Weights of a small transformer language model.
Size: 10 layers, width 384, 6 heads of 64, MLP 1536 tanh GELU, vocabulary 16384, 30.3M parameters.
Architecture: no biases in attention or MLP, untied embeddings, attention and MLP in parallel.
Training: a variant of SOAP for these matrices, 804M tokens, 3068 steps.
Each number is 500 + 50 x the weight over its row's rms, rounded and kept within 0 to 999. Layers, rows and columns count from 0. Numbers have three digits each. The size before them is the row's rms in percent of the matrix's.

# down: layer 6 MLP down (transposed), 1536x384, rms 0.118, rows 774-842, columns 192-287
# up: layer 6 MLP up, 1536x384, rms 0.114, rows 775-843, columns 192-287
down774 103:503352537408504476487492479486533468387569445497518455522478439455463444550521479438508449421611487442511541497396432570523460473474516534415560500447549550484453402423454469572564519545518494494477457415549472469616476439502499452388507525532480527494475485480477522498436525487552448517
up775 094:626489526541510431471564552440550536452423492572576526569492515471522476524465550401496450539609557455433483364497544497502545500444526578516573436447541484395438592523597566485488520395491523454542407552412469486566439530500479455502495534532481368435430468555591539476554497537488535590
down775 090:511522497486406541462444486459500429593559519448502442535515472573445578463440549600533414498500484541548537546403391521489484548458519512571491532537529493549544417437488405547468432555515459499512572467437475482550501474539535565513450550571483565526536467496394588543485523475572542391
up776 101:519513462536447558419581462495490557565462395601541486582441480436594488490486437538568496418538455514426476469513481518487479479475531479566472496544528509454436459434552443468494549475503532595493592512520490581540478473490481485533430496435553362513509461463487490525486489440549476513
down776 100:616501457532443512504588484470469453441410432437572467565474577495493564465429424590539544495463619444531506444515461503470446511467536456455585446471476516499513500509573484420500491489512535518464521543529436424466562531458450491558450427455537560527585485509494399494456598357490521589
up777 111:440529514581518514406506481480516505460504422384464453425572511555572508531557482565555510520426552451492504548461445476511519431575484495453466500500437490401504484473505424475553506468509414504421481537464411399485455542557532431426471538519509468560474469477506499496547496535440458522
down777 106:446546552549497404505467415453522478491496447415432581574463486552525549457484560418497476483537433392576516493571445530486541495555459396569490541497493490535583554451485463542555533492430408443552475508513423475534509497501510515424477487455635490483404467503484448489474436420408474616
up778 095:524477497467454467449505475459435428542544481449503504516492453433545441515480584513426454503567475617572515515517566538540586506479479573502416500474480523512557415446483544577535533539550505527534483409413510586482447530516453476432625502538406456565541446548460480564474426401571531504
down778 097:493487386497494522482434540530477620512463456531411575532460516489462494554495551428473494536557510445475544502526392460451379495649503417558513452439446566536509501555446407548544509550454685556427461476582601502493467539505558498456448542463510555548571450452513582557571518482576479573
up779 095:580456391540609550551456417394590453539399506548448572463565510485519461549414562481563453475431503525487436471490511454481517462506518466451513490435487425540553439468526478475526490513512470538503424512496529553583506411479447578453390458519479499464432484490539379499565484526502480454
down779 097:515493496567485512571427495402527483563475568502516531444494461435548544471427528551567517436448501494426482475588634528547535473523528501471505502508485489420530595455427459470574481433488516552503576461518534573600590571456518479510540435508483419541462482467455487594606474432522499415
up780 102:553460440407468446549485482511483587482588467510530536403444512522498510490476433484449441468549566471541483489512584446486579435533501522411592576475556549448483517413559504490568426470502519486478452509394540524564453495394409427522509513432516544405541466524465576508524479528544513505
down780 098:489388409500489471453512480410503518506466492475448557576504493505464423495496496445505435474464457412444465488600536430444485477503501562480595455458541446545524413617462507492490522530462556458494439524489537517526493597424442481598494420553388465465484466470538403468592505567523559509
up781 109:509516477451455504495459496392502462543591492467473496516479540457499538454549496581519533454504558465514482468531492515529469386526611476475464511493511508528535600569509576419485490432454575541491552402462530491532510535451447579492541539460454477551539537517538552578529492463568490504
down781 108:478501416404529574437502590572494404551486443504476547392506461451490520542510538539516495550520519491463525482499445456547520476550497525501534472511494498542481504597457527384457461429424536492446499413433440467509537492594459523573537576561512475499492471497515522472392600526534551470
up782 109:444437412477471499436541480511494544406515520489444423522458495493493478472568472534486542483432511503483482612501524440555586380501458536519413588513504462461477473407479629515476470470522447491538521458504431505439453526545511466519560605414470507499528550549459485435532482491442539493
down782 111:500501390513515495435498483468551541488440459546511461567443498495537591517459415496494516512560543490346511496483501561589572519472587473387453456504473418550416473477413534455495538375523422545521489404510548553468410466548466544576544578550524532469504588428449472455540522481461610445
up783 101:384484512510438419527478501585483508538520510458505485505537452424576465419504544469521587429464483486590514529572556545517393537461468556480520499510557614461473567544418546505506467506532523464471540476493591501569522579461500601579460509510510499577531498513426563476473468531530428568
down783 102:484461501556443472606490539458504608405492488554483563508538543494492459503570479489421423561505533527462357497497422463461476515476496411526526515398582573367540533500490462446523538502453488494469531449548479514501542557465537590537519444402565486525497534503470462463529514521596538514
up784 098:506472505566489603407564506508585555594475434504601464487615508533432506515464437522542463385517569569489488566547525484532586517487488510539559533484506488521666561411500632568445479478593546524520542526446474478476495557398531546530402514513516470555459567447457492424546509432525439409
down784 102:465483553518512452470501450430439466396508427480481505468512583418537530491510520436488412536477414548542538460405507542530519442436585510542491482441536489481429464508499542451536558541439511466524436438441478503642496504535447541516515506520466485458528378618465396501447554524489535520
up785 100:494502494478464503405520464467487452459518498576508462448484517545562522590520424588555575484540529554446560517496500538540411449576524593440456486475471560491420444480495426475552525540492538514534550470347526426496550530579530524565434515470544505477593384514451458412559554532540468429
down785 100:546583509538523562518553635515442487391496537522556464494548426583554437503525567549457522582524355434382456481489545468456450449528533521580533520498475556534504485573509408600483462432483503580490498497458477477506433477486561425521472599604482474532472522431522473566481628482534523462
up786 094:558566500506497515550444538548446516527543562558462450516517542518482591528451562494497501523543448520483511545569439511549496423560528417562530469539530493503532515495424460545573506523495470474425461581490528517479452613602464423492461518506555504555542521384500530513482506413396527596
down786 097:372394496507441521488447514550476494536522539366528562495559401479535548481449448516545525523477452520538475555546470501392430524514590515507486543392459501469433433467468567480512521437451513505490529454590490465600446465421422570441385543495540486467503507460446518500482387505521493563
up787 097:498483463506409548566478596538470604560448568448531460568329560481560495467546470407455492440481548432488498461531486546464491478552568495521558476397561457563535525466582507559523462460556507471486458558457551548471518493516418515531502549511511500488462388507396529495523423480543542571
down787 096:511493544483548451477525505544507506553543536496441519522584526459454521537407460605534474472502522460453546468459553497430569451373524563486562422574520483550446435533450504508472519579432508463485483427490477515570470452464472522445504490478596435485616584515530500452574518425414420493
up788 099:527377514478524460512490498476508503521563514661486499564489510463520440494555515424570474480435515512460391550471511525553478498546529500506534506552539469509517578453512551529542394440463451428617509499466464466446435452553447506560507578591458487456546562534511479481445444540617508411
down788 100:507525534592526481491500489438535535417408555542573490467434495525530470496488440517500464465516434501464616504450510439491444456500502568592535430514520511435530452494469480437457439416423493484368608511502526513557490532508441497430528524457531460591487503527498486541596518480529392591
up789 098:473558530482454472483544509425491450551557455601452530429508513540447507518611444506438495470544446457496574434444484555420525511558546623505498535456472476476491411519518514572498446450471500497526445516513463523545486627498555435547489674486535536541542513487493497476481557566406437492
down789 099:523503430512445410492401486501516436445484546565564494461471502464417445467505426499465444472472404520463493447488479507498420461496480544582477533496533616540559537589462388505523385431552454489433518454443520503540550437504325530422527473476469469383511386514533493558501507489480538500
up790 088:470512483500548568480562482592530445556493531554519502509477552523486524512483530454481562547507487530465595491599564552475540423540476508474574457444463465525509446504571429470513553541579430568469582455496595579496463461572499541464486459399536407502449582477515487543477560461461499439
down790 100:523492559549491488417418413498384496470485511555493417411463458476521488554514428579492506569483522445431482471538338491616523501511431472521574544520517545535543623534541512491439441468454583445481532519516479498553516452534484488615470542542447525434586449514418492401539555529470492596
up791 104:536597529479402596458519485552503490505495408551513424503435469554517383460538396519580458506573458521523513519462490450426499584543560450438529478503556466529458522532475577522445417527554542545432433417422539517605483439459517477534452604487539423582474684433486463469530442386501585530
down791 103:413473495426480552423456461404567492507435564529555516527503496484557441503478519576432588546406486496454491479516516433467416509532445540530524480487571435441500592517437505349525501490540489297486515454505583431473523557440508486500572522457506489552506475387532499454456485508514428507
up792 103:444552541571516515447527444446550468462472567514538474639445542445488484526492476430441447490448576533529483459476558543473534476477493503537504471535590481527502458484503528552447402539470468533424523498504529526480561510477443412436472480525604511507576386574489486521436508470438450466
down792 097:486439581579470555539428512451466457516463604482461496401446438463541444453455502528459502544480458444448507456460488554549481550515513468555568511545549501508494472463549458489543552465470468488509504498494494497574483513523453531567414543457421520504523580463556554459462492441468576523
up793 099:439524504559484514421393472650428465572411498453518514539517434518498502565524413538511517376568511469485530546513437539561423518484449474518474526564577557508499471592480449459660554513500559480516477627545409465451591609514525451549468519432532514530471556489493539474479487504553469536
down793 099:520441471580474492554547473477509517457461517491490482451494465403508585522556498423503429552415458438497408446511507432443481472496402513460412441517384475474476380430546488511483522572481530448492495419464416530534604514492540553527508492521445450444459473574435642505444473536514555490
up794 100:443434427455448551453505620502477451591552398531512548596520517447456461468500349539566444504447439470591461466478477513473550525465465540545502542482403456574600402523483459488457521476573460509475501458503518547483472594469496500547472411603509489514534413487498474369593554584518470589
down794 099:539434448445453482452461533432518506521548526509543471499529466453514639421527510430552557480535410454543547558505540553405433594508435486436475479434629528446488495490473548477515575464449487444534461509441507417476493541503480517510470503432437499383508541542503522531482553539499516449
up795 091:551490573472473342504535579389536499559495487575553558576572538458482605508486499568539576432473480539496498455549556468466492540442483533480487526470486495380554464458475506507513482499505470432481544559519464539430498484519456590455474493470516420565525484535510534505524511487494507473
down795 091:572566514465458541478425466559430482467537589554468414511626499547582493543477496598500463475490486606589540544543471529483519483500517524498414420546580549471441503528493458512547508504562522543552437407493566445583589454492451447458536531469465508436531412474538412519547417523525460510
up796 121:430589527510479551473590551566513424453586480498519573453470514491587507434463465519484506443515500451556432439466489481486486435474455630437508472500528534404548449466492470455564521480463476506555523385590438573550478567456593495428508477598523495517473551575520439473527488442502548531
down796 114:503517548438498491469591522506521495487528476506539503497557462432576488388431521514435512497541571471549482510455462434485415432447529478424490435535534487458537474398532570514423552488478444513516432365551489600449454586375510494434539423467619508509532480613507579490447548536470533567
up797 105:486504468479459516506523545580478494367513460595505467484546444492521527576406496524475485562395466425453529540501531485466517473490522462421550469474546508396506453575590491491483525471496437423401466395519423454468528518525484380512492524531567519534450486623448417429515532491438472470
down797 104:486557488536387538504402469453438524502495485499450453511507545453491515469559497452582485527517480372405522473571438475508483484551579525453478448478477532479588543568548563479543439528524422533429404546419452428509607494442492534495549573410493507481417486512520520493450562464511532516
up798 107:419437447516533447548531444387483516587636418415497508615452427596559581521467574453517496454595519512546618478514470494475442536540458544481494514451399550502537466541443519480459535493417519450563575441445436509525474537451421433415511497500517452494532474539472388639516463485453505524
down798 099:449490536517573560576560557539480485393444573515537475487496549554523493477538505426479514540513446509532508506473467428510498570554541383473379470475534589538547422402505498549503513474473423544572558516504433480543425472585512427497502509478506452529538592587528476491455538560543431598
up799 101:536516432489497558520547531434496448581490463402439529488547462458626442587466516472562611475472428516534433472513442545510480438543459552569556420534572603392432430464565494389453461503515536495472524540556512450478493490449442578467534445524487460614468534551509505430588533539480511580
down799 102:461507407501499507546505535534521390481567450519537458475460563445493432421447491481522466429544512494532466501454606571489506420510470521394475495479503522500533506515422599491532448584560492493372427583403441439566476478438486524510539492544467555465523431451550522465444530475491586488
up800 099:471528516451540463557541500623557545490581439492455489562470467521513529488496501497477511550473488450523536414542499608474478452440534470497414483493432536488492516587553525535607599475433482454484572537567458510474534466440481506484497579569561476558536429523578612575544483492555500424
down800 094:494520465497418483518518512482480425490504508528450455361604445530456387505440586379528544547481508437547465550444500503455527470539476447469582407559480526567490573599527409575463568508497439480548426477473464597446520560452540503491486516501573455547517511519545475473477500503504549557
up801 102:443560555625445575473454502539447514565441511465579447424507551511423515489452480528501586471464546614543474487534529448514503605498495574515499516470570487461560440460461487548446511479488562465583440480504431475584542451497536525481399477473606450593549511523376536557569580423511545443
down801 102:517439514439465461581565426479511500439481413501501405552544501563491532505467457447500515536505458566399486452579507479478464498486479520507614457430502447421522496491517456539459453497503495530508503437649538523406439540494494405496461558494516453443398485495413586451517536399439443488
up802 096:461496535403501534509477518532560438439470533546451526561479468453498447566519464520484544540487450441533515462549473520544501514473436430417474486497499544529471508423505507478529581504573417499565478522489537478473508612494645437452490394398534343538535535471534467456497469516519509498
down802 093:461457513613544497531503463549451547562488456470469474504465389477508523521530513477464509521470547509566489418482554571514524472442512585555489387461454597505470518460561411549468452573507548577516445366557427524456549450528479477618552443400504531438514544509525515559613469466595425456
up803 094:488510498507501491531428521473467457529511517459549477465528520491550495483536480480411500557520460479514421407442558530496438476463465533507508463513558460475476453455553528462517440440564540444497453548502487542414613515415532523482461578454411591491448436438492497499499467448472480538
down803 095:531497467497499464515591497438475495418433466478452592540543505527538455554502512511537443515596499394537504479437457445520513417440423452462481476475435522513581478608422414560527555524440562460558461571454497441493479461472442504538555396499577402403529436506505536518523587525529590450
up804 090:423500473533446577449510423481477448550472504526531583556451551524617609502510571567566492476472397486451464510479490488488539526532563507487399441428523521530435558437599454537498419498465509518484471503533590566517430402560482495469535467508509554486346528474453520612522449565472411490
down804 091:563478444448602433491431554467524492503479450584437500473438533485511449574551472506461453524464454476502608512508495528466458445387527419441613542563540539512428530573541441470554347451503529446479453532579524447579525652536608472566477498457544402481478541514433450432463497496483480548
up805 098:561479477518418550466565558474495648494534473514507524433455561589585491439448455563437556577499501539456530500532543462522515486502509446515485468519514444511536484507555503498458509562383429519485557453471518426446574466468495459452431538535544451511529447514450428560516402532502552438
down805 101:424392447443488441473379529447484420491374505522566498520466500506463508500599494523580480453554651523467503514448482537561478465513490443520588553490478512489412496519522515446530539463547501477517435530486495467580491498523515485493457500461451565555434510349525443471493533510599473492
up806 097:397472482551507473493516497567497538467502503528483473529415614403483464441457510467520532427433581536533503495448416522538449594502545556494495488492456563533399459492514512587547508463520460429519544470519530455544474483520493552420403538494410418511564513522552517562500490400543551448
down806 100:463463480468469485420495544511505476552484448480566528457444438471542503478532537474479428459516484551572560437607470436466618523443482540519524401468577532490558485437493387551560553493532458539550482378468445418493547553478512414568513523569456444464463432450548574534453552549537550532
up807 098:518488535512480451448445549421431564526492551464522471453604404439578539420544491539539499568410502561492496543501469505520478500467421443493461428551517550576529520469544484512447516514490512453466503511539435490516560490575445458481606465590458482490479556477482515627427452516499499498
down807 097:616474572617453385510503413515483530485511449513588527497480457512459467422517568469516508427365525559479400483593534485432580553538611460504468479455472534530479570494447507491423547537526439495427457443501502492590478427508454557469479432553526483463426456521570416514507561482568564583
up808 117:451510528502520484509461527461462511433556450460493443529534567516390495453541507512580595403472491571514460567487496502471457546387565599571509457503510501542518489535508471425501560429459487503449523506467528481452495416441498508501545540484556544484525490623513481656512516486542462520
down808 121:438555584520431545523525461526445518372485482444555502547463550503435432494541478470633482501526496504473428522495532438488509530478562516487465503514456539612478472546403445478470546492528520462505495573540532526566488456446408547449576520509502525476478407524492494573514400455490565478
up809 110:409498559569435519542461459503454452465597515508521466527535404343492377469515500498503442452536453496496559425572555429483437495502514499421506502485526427459428540515545531440502531475439481493541590456579452577480521534458466447509595521436552483522436483449399451435534424558544538586
down809 099:519547472415522448413541538551500517498443477542524519470544498495503538420468452472494586589440497486539515499467470587499466501484487479505420529471576462520486414408559494579453505593482497505499449566483501424489506472513470508560461457488504538576455467560502494521421493464566492503
up810 090:443475532471398534377547512421522565440486465504528530529491418602523560535550447459538496487550543514525515496572494491601455497421503510505618559496490520487489511534437559493466522441539487552460429487434473518459383514513415575463550523558466461569498538539392447599363543481453568560
down810 090:378493494588492511597394477514565441477498534498365500455505546425455483555469450494524565559449521441488493510455543511456536450573367429495506401459433458516565480459518480435462474444425494541427469511493498563515562427519489462457506514441537433470460595406587512393583491522449469421
up811 098:495525438481468555452576510558463450474476430531509458518472568444411544432483468509512539484521539489498462471577497527538472612526487507522411473390498394476497417412544512414512584442420426521511469485545565481486594509577606468478523452503491442448501489489411431607432538482512650464
down811 106:494471518486470515441566430518450648592556491478464438508516484519496488455486501475484440564479490506485449549518534526534416572515482481534502525501472509491539493566513576491600393524447622399464512457460489466488524459501455484502547492490460453419482397557466559540442412439481477542
up812 099:509490546579468435523529423437572529471565492518565461488429488477416556496516584631497469451465444523524457494520513626432499576477423450513420523501434504562579409510511509499531482594425534598507506530426515460573447491517453514537466449479451533527462449551542506553477493444568526526
down812 103:470420466598469483502599496515517446378466519460518505562457443484468518468455569580543476419509424412590418478506423680473478533570490552417553467465527500494592483518466629520523467503390484448585571545458434530544577396510492497471458458506445512466419574389551460473513481468525554552
up813 097:510456451462533542479628493443410559525472458489590611467549501563507572540503561532518513557519526547520429504571480497480556417407556529488513502487486546477520505525457507436523570509495487577554492472493502577556543473435465532500440438497561506450460499544451484522590489620619452478
down813 097:552454446576540458387495493562527482486506528493501523484535537469481619492477526480523549531519494385516539416522450526507487529459559421490560433470506558552407521503473534544450518510481597438476422540492395501547522456502501476522476503436546460424557456461542492586502501547488506490
up814 105:516573415534487536517435554583414601459381519553472523480371504540571487538494481476490511593527559467465516457468522506498606488495496487512555449587401523502483469490419562476500569497487518455505487547485442531517533449529464498492527518597445442480559515528398491521467425558620472460
down814 112:441418500597518505523496401494533514527516512574413430513496473542620579448551427503538558569456427565459523576483569481502566571411447410477587603486523597542479499454575513505466544455511540588463490502520441515441524526412507551459479509450638481465477461499489447533493462514507476604
up815 095:524539425364516500500544497426477571553537429434560448454472465420524450497541420506537461510414422526400539468517486509521455506518520436468568438512553529458416400498501525491492436483505437579525467482494512479546566516507508591464545511504474518452417471480476501412497486495564543512
down815 099:474435510504523482441552466455477494530472488506472588532573452514524398528491478543362479544498580427450461496511465438471461377503492558507544474574546431573512546494517560617557537490654511490508514534520443555412539487482511547488478565494485441441525598473461492552495488485476505507
up816 095:564501561487569457501461460502532529495575445546596498478585433524539467524505571620532447575435538526570456420421618554420457566493427442459545467535410552483517506455514503506394541444530408439533480520501388570496548466535592498432570556517523499481552485580504508472482455435514518471
down816 098:488425547515458428561542578557552500530549511559509467608420527465488574515532528527478546452467485426461404513524410446526491492531553536549472448522498491508493539601543422441570531564382567493437545577501438539520440475610515481519511475506510503479463569450439510551549494567415493517
up817 104:461497553449596441503504489522473468499491495445589474633405524492580433434494460396565581491542528499586545484505488461439408515372520501551479596499447467563446395530503531457451540554453479497508512460422465480469543433500539498460406542442577457578552601479498375559500545610550528515
down817 106:570553581518529433562381509437524539470491456465549442520473482522477401444459413507524494529525507438449466400527486443398464499444532451552464494553518597533518466518573527406590460497552484401463581533455499483477450511474475520497487478516530503563498654530560556554497487447441488450
up818 095:479460432524491580517540438523525528575513512442447484554499542478553496444467481491574546514484490486456522517504541519486566454407521458548439506493482505512529483488450525485489386482411472556467494508476495540528533571512511531435428427530475430475470421510570533514484416502545557431
down818 096:480474501472481537426512421515538529520491482556441442534589405452486463552533446532477462511503513577425501620547462434539523512496578532488476502498532536501564542530447501472525476486532446547418535467426528474556515430609471543445472643528514487458518567462460529538558478459527472492
up819 110:537584516480462528494501618474428553540507521482466568517522464502432460416507440637499457528432554502478499471519473488434458537550462446442577500454535448440549465429545517502489498459459461492408462435536507466473453555479402508507604470531499446436493591525543448564525470503544414438
down819 107:450432536626426432509554458482479534413540564492432535540476461480571470464539474442498449530494489576388549496456495520443415565551540561444494484541515517491508542507553537480477558371493569501518520536440648566458439511415488515503533558497556462514499511539505457552558581461490420517
up820 103:460564468557493505519513468503549507486467560542552462507445473456495522550505472467487510505445397571563470570393455526526533522473519531531434547512663598519551603470499460542429546488519468553477550525424465494444458555449498502493520524511482494409546532583528463547481483451453386472
down820 105:469487494472389480543476457483479647597468535442563485556539497502466519557441417483503472550442423432516466550565521570514469524443532582478488512581537503509564489451458444510474405509550501496594489459540533509515461513477507504416528454408484554409634442512592410471512448555389517480
up821 104:416531423526528562476423500534457583540545460555406536426474518462513518449534468481498418432590508503595439498577486504413416447516451479514540453444528517494406576460529500522572447508388518403408517490582492466469516464476512423493486432484548461540546640433475496503522522585535503602
down821 105:562425519548436489392537542489528485454437547443608526449541476561497449533469495539513526492484522529453555366521541524521534583573420540550480576538530538432577574553455646493486500527594501502498564539423461513465461457501538475506413554528458511591478397473565554502463463426403514539
up822 099:619536439408458483559462540491475400470451531462516457426501452518521534563485479475470479443588432414518495544423506575492460503493492439528540518475506486474462446456501565546409547499552409480370486480383412579596483526458479459470505509456504415479523480513449528561379445566538499422
down822 103:545496479515531445541464507475529490507451509565445538588453477461552527449543561486554480543510441521506498430483499471505427471429593585478458541361425483431516418523472427506414565490490497504579513444589526450517490498519427540446516504467542523470497554474623486528545543454571490418
up823 103:601484575469515514512420501472467464428555458562612482547538583492433482450501501420403502478436476536383469597497520521397483486531560496415501500488515580449494598514435595492510519480505499468521451561547438418473534483529597515505502506555474546394399521562393491498424531466439517485
down823 099:556519451397492532458521483564408453457409424436434469550576516532505481497556462469554406467556509499507527487506451457456471518504506463521452477447397462481441447498480438460497552450449474469505484483481482445452463536564557565517429476515503419466491510431485510523505519423489588549
up824 091:520457500562468582502503512490515447516447592547444501484477458564452522494466480433486537428515515578582442459526504506490517485544557476453493406453435515492499527472494530535532495570554489552545490460483518464527401543543566552549467510519534496457493465502406542443519508421512514468
down824 094:470495358516434608542508515464427534441440552512467577428526568489443513550581506469533411461419560418467437526496420429479462513552513502441474590512522568467517528495409634490508403480535538500537612476480551585464433515449469559475483601527546529455443504396466471502474484477418472527
up825 127:499558461542541512506442449546575366409512500474489422484544474422427533484417555463554576427390417517403419537585532352470431533385524570478588522535431493459555514578461484459488554391508610501465509499470499464342535483474594480506467483527526510500452558579456571574562427499497478479
down825 123:457550513472488542524455475531467511382420453502484536571481537549473485514489538505584506437494551500503411558455509431541442558532512490540485531446497523546528483485521492433430520518473532547513552556441553506508515471482409580491453487482491506613508505530512507492499458439541468551
up826 102:618489520443485428470431524601549547437522458534489470519492395581479477470470540523473440426468464542487460572501440512515499428457595494481488428403530493525409405412502485482543459493476397527475400436537486406452495595487418433411421499515478454434524452530519447565497532491530543559
down826 104:383470561590477466555522514601522449433447488561433607464441527447422515515492371467532559468501511452493399497417502611526455555551462424420488539530529541516505599469460454463449546408535474610492512492430471443503438530549558553439530471438454479480484483526610502441514501490570455496
up827 090:479451437529474590475516422529491403551580480453510545508431568525513452479509535489476434450506598589478435435539502532500478542597527541549435461514461413509486478435445506494534546550583522536457374497547427538562501459454553463495502540549557529385504528553515524452555511529452573561
down827 096:474503585531396414541461538418440621471387511508451484532556421541510543558451574534581546494529454567515473506413517517571569499477481540457543548447554582499485491518552499544494440555410428483553510524395499463470468585520463541412493496517365473509511431405520496502436519521592332452
up828 093:448531513418586476464495495530527476367512442455511513479626473545511423470527551435482446487557482536424488503371499488499535491486531429429525329521575556486511527420442473492604551512595431483455389502494427517570596564559430530535506438540496492576445539509527510503560545425527558464
down828 097:477464531493399484473410542499565463521519546395432562480494483514531483432478481471586563449540542552483474586523499485482433570545524479476492572499407498351458428589509432423351469532422591419497531453512538439560441426537487475471516498576486473421551478486475604548462518493520478514
up829 100:506488534435532485475481491588509489562410480485498459472576494547489483482585397517504493543509479496448461456447458526546493446514519560473468467427436493591411456580470469520487488448495408475457532528530539594499543530554512540451554457518465526509457467577427513469465531541502541401
down829 103:516511613490480565472480431487511477478537460462503515445443561482538485509506492535499431440521432469496487581489543493577529516492477529524390568504371492449508546448561482493641580574534533514435522550582488428555549473472453549535495581475589516461558515605505474586515477497464525610
up830 096:514465467478523495519522495434479441559500459468448549484398480506506468475473530501509483556506476517394477461525511486535524506446582554551480533525547531469467544516511583378477521503471437545536462418476515507490491521508587463517447470532507507451437521504387456425507458518446477475
down830 092:451554466487542458587500506520451507440441493468509488524545504456454600537429547542436504510520541447496593539529567492508577490453462509430468512532525496458469470538380467507491505592439508472456598526505403528524526454452471574402530485448567435569464414486522563559564541456542489472
up831 102:519501461531419413458567477505540550451519493481521467492458547488592509568570515481520565552520544547511579445501535504605502445470441520562473496549551525529524544451426569407591482514523445548455476527532536603411512492462555401444487377481465530519462446518546520500459437590552529484
down831 092:441443405582553524452398481450530512539500465511464558475485459532481477561553406443577478410533487483421430508499580507499467429476550490499575509538461509426487505536519451563476508434508444643479503535517488434424547557490467449508543498499510392564443529445466521496536463549504531518
up832 102:577553452553502475391508505451534476532505513536493612467547552469508521479454494530457494512498558518510506516518475437573534593471417459534549382473426475533515485489452481403436506532517506452521521487437546443492504501492521489384478415556446496531572558431589497496458517533508524467
down832 113:594507575570471509448429517642493555566537428507542582395564484469449523489544480506584434464499470444450567499470555484460537506577487468574505477360438555519515487445534462451516599510468474519513477501451585464538498455495487543355519490486438462453554495496488494565487505434513518527
up833 100:483516495498447462484507465497472431487390472561425482487487518456626504509545445453515540548438507506505469537437483503474500599437372546541430600506529477467550455389466456438385506541459578521472564538464402596502462410428531464584503535524550492511515451560487583549456402501481574407
down833 103:544471493521495566475408528475469553509469409503448504481508598538526451513648452482553484517508539556524499413481461464510545456507510503514501457423447501461484450518494561569567587479518534493535471387450547531502477451522515505434504467466497467484391493523542478376489550498508547531
up834 093:499494502479447625444396589455498527498484490507516581557433511427533597435466446536533420428521484485507534464509522450514461489484508534522442522347527556482520522425440519435482513492424461426544431641472584417463562473536577506533538532399505548488527508539507517523525473493546538548
down834 094:473569532560541422516421464426439505452527544500439451532560472448549509572427577479507529552465511474645503567491512472471533505454526510567492467542471419610400541555402492510469518574516588513545513497522536456449536500506463437460450547494526505457436530493543485547457530480425454518
up835 094:430464478398447534459523427568545506432508432555530555500480490504496452433489542485540498444487492506433562530515563579626550563522525464524538546466418539508456463519380444527459559505596637551513485477523439400509545506502540497496605484568530538516389568523509470528465526534472419391
down835 093:410487505454454486530538494492438432561443468544507451505471572428455509549497505440472433457514555462511470493464532523490522512427508527560552480534503518496543462542502606556429499441517492566439447539451480500432578437390444471573360589449426543448464467494539448503489595564487481539
up836 104:471488461444463647503561487511486487558474546442451471474474506350500503427417594468535607563495567400466569473477474422584582499495539479461525505503521583455523516552582543610534521609482503496491592457534494493546551561501458479525521506504503537471452592562528479524454473459604501598
down836 099:545482487542418515445632504561460442501436479544513485470525446415489520533517478509390597483472460418499512470517527486520486516548547388446498521546525535419527527465496450407492480492441504439476549523512485509461506536504420457507457387502453460429576501522433429469486481481465429560
up837 099:616503469421489436500487460406526525615494532465461503560516425562522480481526435505432536480480478580481522493608508405527557520491565452514501549481471490453562591436479617491532445557490555519502427499514555466464436517454499515495531501547468534565441533488511475507565475467564588412
down837 096:453510537410554459490472581472532541477500514438467503481457513429485411472538453541431552426429484476467530472424478455527385471489525478505397524592561489523567482563546557518635512487452454572608448492492494438460468482488424525516467435565518515449530482514489480483503476592523505526
up838 101:617487496575439578447415496530563482546551549544508464527509517503466491449495537520586467480561622516484640480501548495427595455483503447430533501497519503528547584559591508493491482487572428461566509491562454547449543398481512517484509495486496551571504487523465518577460435498455565450
down838 105:430501468556385516517510450480462550512515415476525612496521480490454510526458515493510442546447400461515489489460512478520468477414532582495525450505490499494456460498518521559445538446455465558565498517551405482553531533499454478412614481511398474494487516445451524514506492508510489542
up839 097:471532406562477576509538512495526509524480488440547509520495498495511423377433468420498544475421450494534494407519504440475523421430497480449490546502442483462550570494464523504586504475518507528548651431583490497439471529458419506532441460584458543482497481515504451515412450541512529514
down839 099:514460631603519394506505546529525526486516517533464459471421614526455487589491391534509517577475498506487552516516589478474569537535503513366503488437458529520541489542461484454441525589497532494504547507467454521532482511544496496391385538501504509484494432480568520443443561558491567548
up840 100:440501465544491467539439524571568488442518413444529490411481549406494583511528556476468503521626482450492511536508507443428541505554487484481434469494491422471473540564516442532514469526400446460450418532458466538434491557463493438503520543518462474500454571494514475514450418508510559534
down840 099:462485541624524500374531510489421518477566541536513465558470504503556429579544480430419438536481493526503501592489492578511579506509514493434475561511467527433505538645457557496504563451467542526445477462387394516559537464503480476418613500522410478419454533530527551493517475593551454543
up841 092:570465570454502591469556531500570515567489510500566519540480529437468472447435448477509379408397519503464456494595485519586503514555554484542462410420492540442547543435494483459450407534485482456475528536550500475596413488452513497479568488492502476543446547464505539418577529430536492429
down841 091:504544510516508551483415436501439482556514470562440498596580473508462569622602429433487522586525475448584515480507495515474517501539467387484486589549509522525527536571550424519517601376486521534509441475488531497452536568524456456454454498518540508485431572504505450577539516574507410494
up842 096:494601442552443423527509478455519511518570465452533593417449511520441530571436493485521544449508550460506507538512551564475481481498483531557484606494551506454491482554535360557489590524566531410472551399436462571462448480441561477540528434515467526486481550516468471488365449447547433558
down842 092:482460455522476547491564491495459469531496599567457468563548508487563510475542369514456496534444486557610505478512516421441514454490520453439459423547515507471437510483488569477544485563486589558517446508444485561519506502570570407494514496428517525509501494542560557456392523506575484476
up843 094:504510483521544553479491501543563491405526418445502446444490548479536469555463489529479465499517490451548488494566370543477526587456406565431461505506447516517459480478496628457461527443429452551496461510466554594515500515487399480485589436533458511526531552546474508449348492583552422554